python train.py --d_model=96 --n_head=2 --norm_place="pre" --positions="alibi" --qk_norm=false --init_std_up=0.0435 --init_std_down=0.0 --beta2=0.99 --final_lr_fraction=0.1 --batch_tokens=[8192, 16384, 32768] --seq_len=512
Each number is 128 + 24 x the weight over its row's rms, rounded and kept within 0 to 255. Layers, rows and columns count from 0. Numbers have three digits each. The size before them is the row's rms in percent of the matrix's.

# layer 6 MLP up, 384x96, rms 0.12, rows 271-285, columns 0-95
099:126113140108158174115085086079102133126163094130114171100146147133130157150120109150115142147110149136151140169093118075118140143131164140099133148139120119088129177114091096135144089148135126143110137117178115117155124112149132146131116139149162129117104168132125163153143149078136134089
077:095115099125133136100164119110083110169151106111118136139136149133160103164104152138132136141158117115118127119133079117116164144115133144169124137104119180115092149171093153152093097126161149113122139091136117111127131127156144142098142108116131147096116106083134185164187102114119105143
101:099087114099127156113133137145142102131153083122102123139097162086111080129107152094114115117118141087136141130139112160171111103095142130157117195121170129119100115134134143136162118159133142094132117111101137135154116166139154147163181086083119128122129125137110131132175138133168132129
101:106151096114121133120135140114115106148124100147109125142117093210124081118159136157127132116117079132154140113135100158157137121132111150118178158155113116139064131160122132179147115121121149128132142087154112126094130141120128174118138130144182110098122121112089107142134101164094123114
100:105151128138122159103155087133144099146138095105145149149097115154130139133078128100160144097143102084159129101172148132125101102124168137145086133102156125093100100115119097123160134155129143077124104111152122109161149129149123118118103124162123143134172147086131126141128145173160154087
114:126149103118132103118146169075148119159133151125125175119121171168062114100154118159116076139125097156144112097133135113121118124118163135127109127122125145099124125113130168116162109112142171130091133108163100137132151105066125164144100115103122115155122114102151140144138145159150171140
119:108114087104181101115095170123150113143159108122113156128126100151135126151101102133173127106133146175126168099109154141094153132122149151124121116083128157116141137143136097125157115135132161133139116126107098148171148121112108128144140126105164148095166138058132095148139095120093091111
096:090175109101124103105112102126150104133145124121071159164138127119128124125111139104109106094100097134201126115159135145099136184131137122117107129114112108116136110118116184147102123118146160105148151138167108135161104117167130153109154102105123141143160135119160113150130115171134165091
104:116131090110144135114088126085151127129119107123139146139071129103120114128089102120117168134120079134121163137120138091157164123125151146144134152131149126095134135113144137152110115139107135139117104138119113137179101185117168172099134100128135129113112119168181150146140084075169154119
099:099146105089124168119098120088136084126147102113124142144114111113112107106109090146109115147158106115152161148118145157120123111115116137180124143132147104095140126128150157151125110158122145119126088132128103146183087171163159169124146122121144083129094174154175157146096123131156136123
109:109109106124155142106146139111155134143138090093158129133159118101127158153174087180166119144114130094128163141128127110144119134083133158181099145166138159115130113130118175141111119126107140120136133122104077123137080130124119130117117085105141161111119109103099112141155178136110139075
088:090141089129142113105131122074099131132132154119180120157157140118105136140104097150157089114204084109134152081139117140106146115113151147112156158160171122101102160109082125137135084131137120130132116105150093124144107143167126166119155147114115154116155143118151114130126118118101133125
103:092125112116083107106112138101125111144125173122103161110146116088080091117111108131129092131145116123134135162118091150118158153115129127146090133156105135117157092146143143143160109163137117134134126130139069131153093159150200159108168127125104097132121113155158169162145114141132124110
101:109122122118130175131153093101112120139120129119129145132118129118126120108091095144152146127122097148168113135148136095173150095147092145149105194113107113109083121146122180117129109131131144081107172103123142162127139123113121137145167117119188136095130151068124131123168100134109148157
092:117147107132128175109148149117110125137186102107156132104132128119137132152143148114127070123132124165141130140117150135150129127108148161080162115122131148119111164122094116167134088148116137124109078072124121131136122157131104158145142098149131094080152129184092118144162170087141121123
# layer 6 MLP down (transposed), 384x96, rms 0.0977, rows 271-284, columns 0-95
086:141137145128085135133134120124105122123120104138171156140137148102152115107175172144080178143126114167150160145131094111145096158138169119095124119170106107145137152143103111145152149129120094124138144108130118082133157105125123167126142109177106133072110106140097094108142117102117165097
089:106139121099109128080123124106126107180153119123097164125118154090120101127132151154131127150155140140101161147111115127131137134098141216156100152123129140083125144125072133127127107114145124096117141080136123122161153148148176114089128109133122128133139152081140147184152131122108115132
107:088106097113120115109204148186137158141143085140123105147123153115108083080098120092135121124134140162124112065129109170143108119157174154144152149111139137107140129146141098115135138115125121132097105142115110152123123143160122127140119119102118167140119108178134151164123133103144134107
078:167121106130117125168118144134146121070121168131131128098132122129128136108130120154172155130137093142136103138157088161104126128100084152064120158139119133179157122104164155122144109109146157137154156111125140186130134079119118126123143148132115141109116108098088120164156080106108125123
089:149106206166132104138167112129127134109134112109153134115149124136094126150097132083150122145137114096124136116165130121134133116143157214158141150129140134066125108116106144123142117156140105140125087092138139125142105081107113121135130111121108144122167156109137132178104122108093132109
100:106103150148099109127135132077119156134139152165087139113072105161137105103168152135125111100149107150128128158123098149124147113133130144151134117160104130100112148145154130114134151141150155074080109140132131108132091104085135121159130104074159141169145131141135157170105111170150116112
151:117133130061167109123120155138078117144127147129133120129118101158153147156117114143180128096121124128137092158150146127163123133123131165146146070110150157127139112101165147097125104094071155135132123145164081113133151120089116097117144120131132163119158130087178115141099117140128119133
110:076116094134100153194093120154115161079121104126134172107141131130117074171099099139155141149118150129138145127089112149147093123108155120129112157150108099127139113151116114166128124127116143144159125166114130123134182097125141141134107120129145133119087142153129136112155154095085131166
122:062132058108143118139131150108140093040137113116149140173132126148104128105137089093130122132113096130136179120123120125138152130127153109143138157137130161075123140127161124154155114162102150128123112144146101092116115124143115188132134163139130103099137139145143131128114138128121153135
110:056140052100127158167126133136142125041137096132124106149110146148107110111111103112122114127120121127133186129138135127141149138151125096132116171130142142091124149125144132127159127128131136119121114147149129120142143120132136201123156131088155116115140090165144128102132099137141145112
094:154100138106121156140127125102163146140139108119118104191156078117131159127179089140123182146089109119156108137147152117141099095089114167135117109143135146108142106147097155132154132128084125148169182087124130123117115112114129118121121093121152153112136119094086117113125109132146150092
112:103091132130130110116092115111134092139099121123112136151065137128146117130122127125134126153165125113116156175080119094156155143109093186136098176102132122090137151113157125111156098117113103128139109104117144139140151145155106112119165070171139153133125156140173137167132119140120153147
109:086112100167096139145118111119162084104120133152094151122101143120130091124148130149135128166140112104138158123095082120099165122144117047152114135150107131102139112161157113142141131135124149113115143101136113139167162135148133205167146157124135145139130124139133121109149119137080103125
088:127108119153079130178136099111112084133190131118168101114159114101144130160102150165128174118114110133126168130111110144114118127130194110104113117147131093146149101131106140130163115082122110127157103157119099116086112123108163097124120123156124117143119138161165141107105112148105138156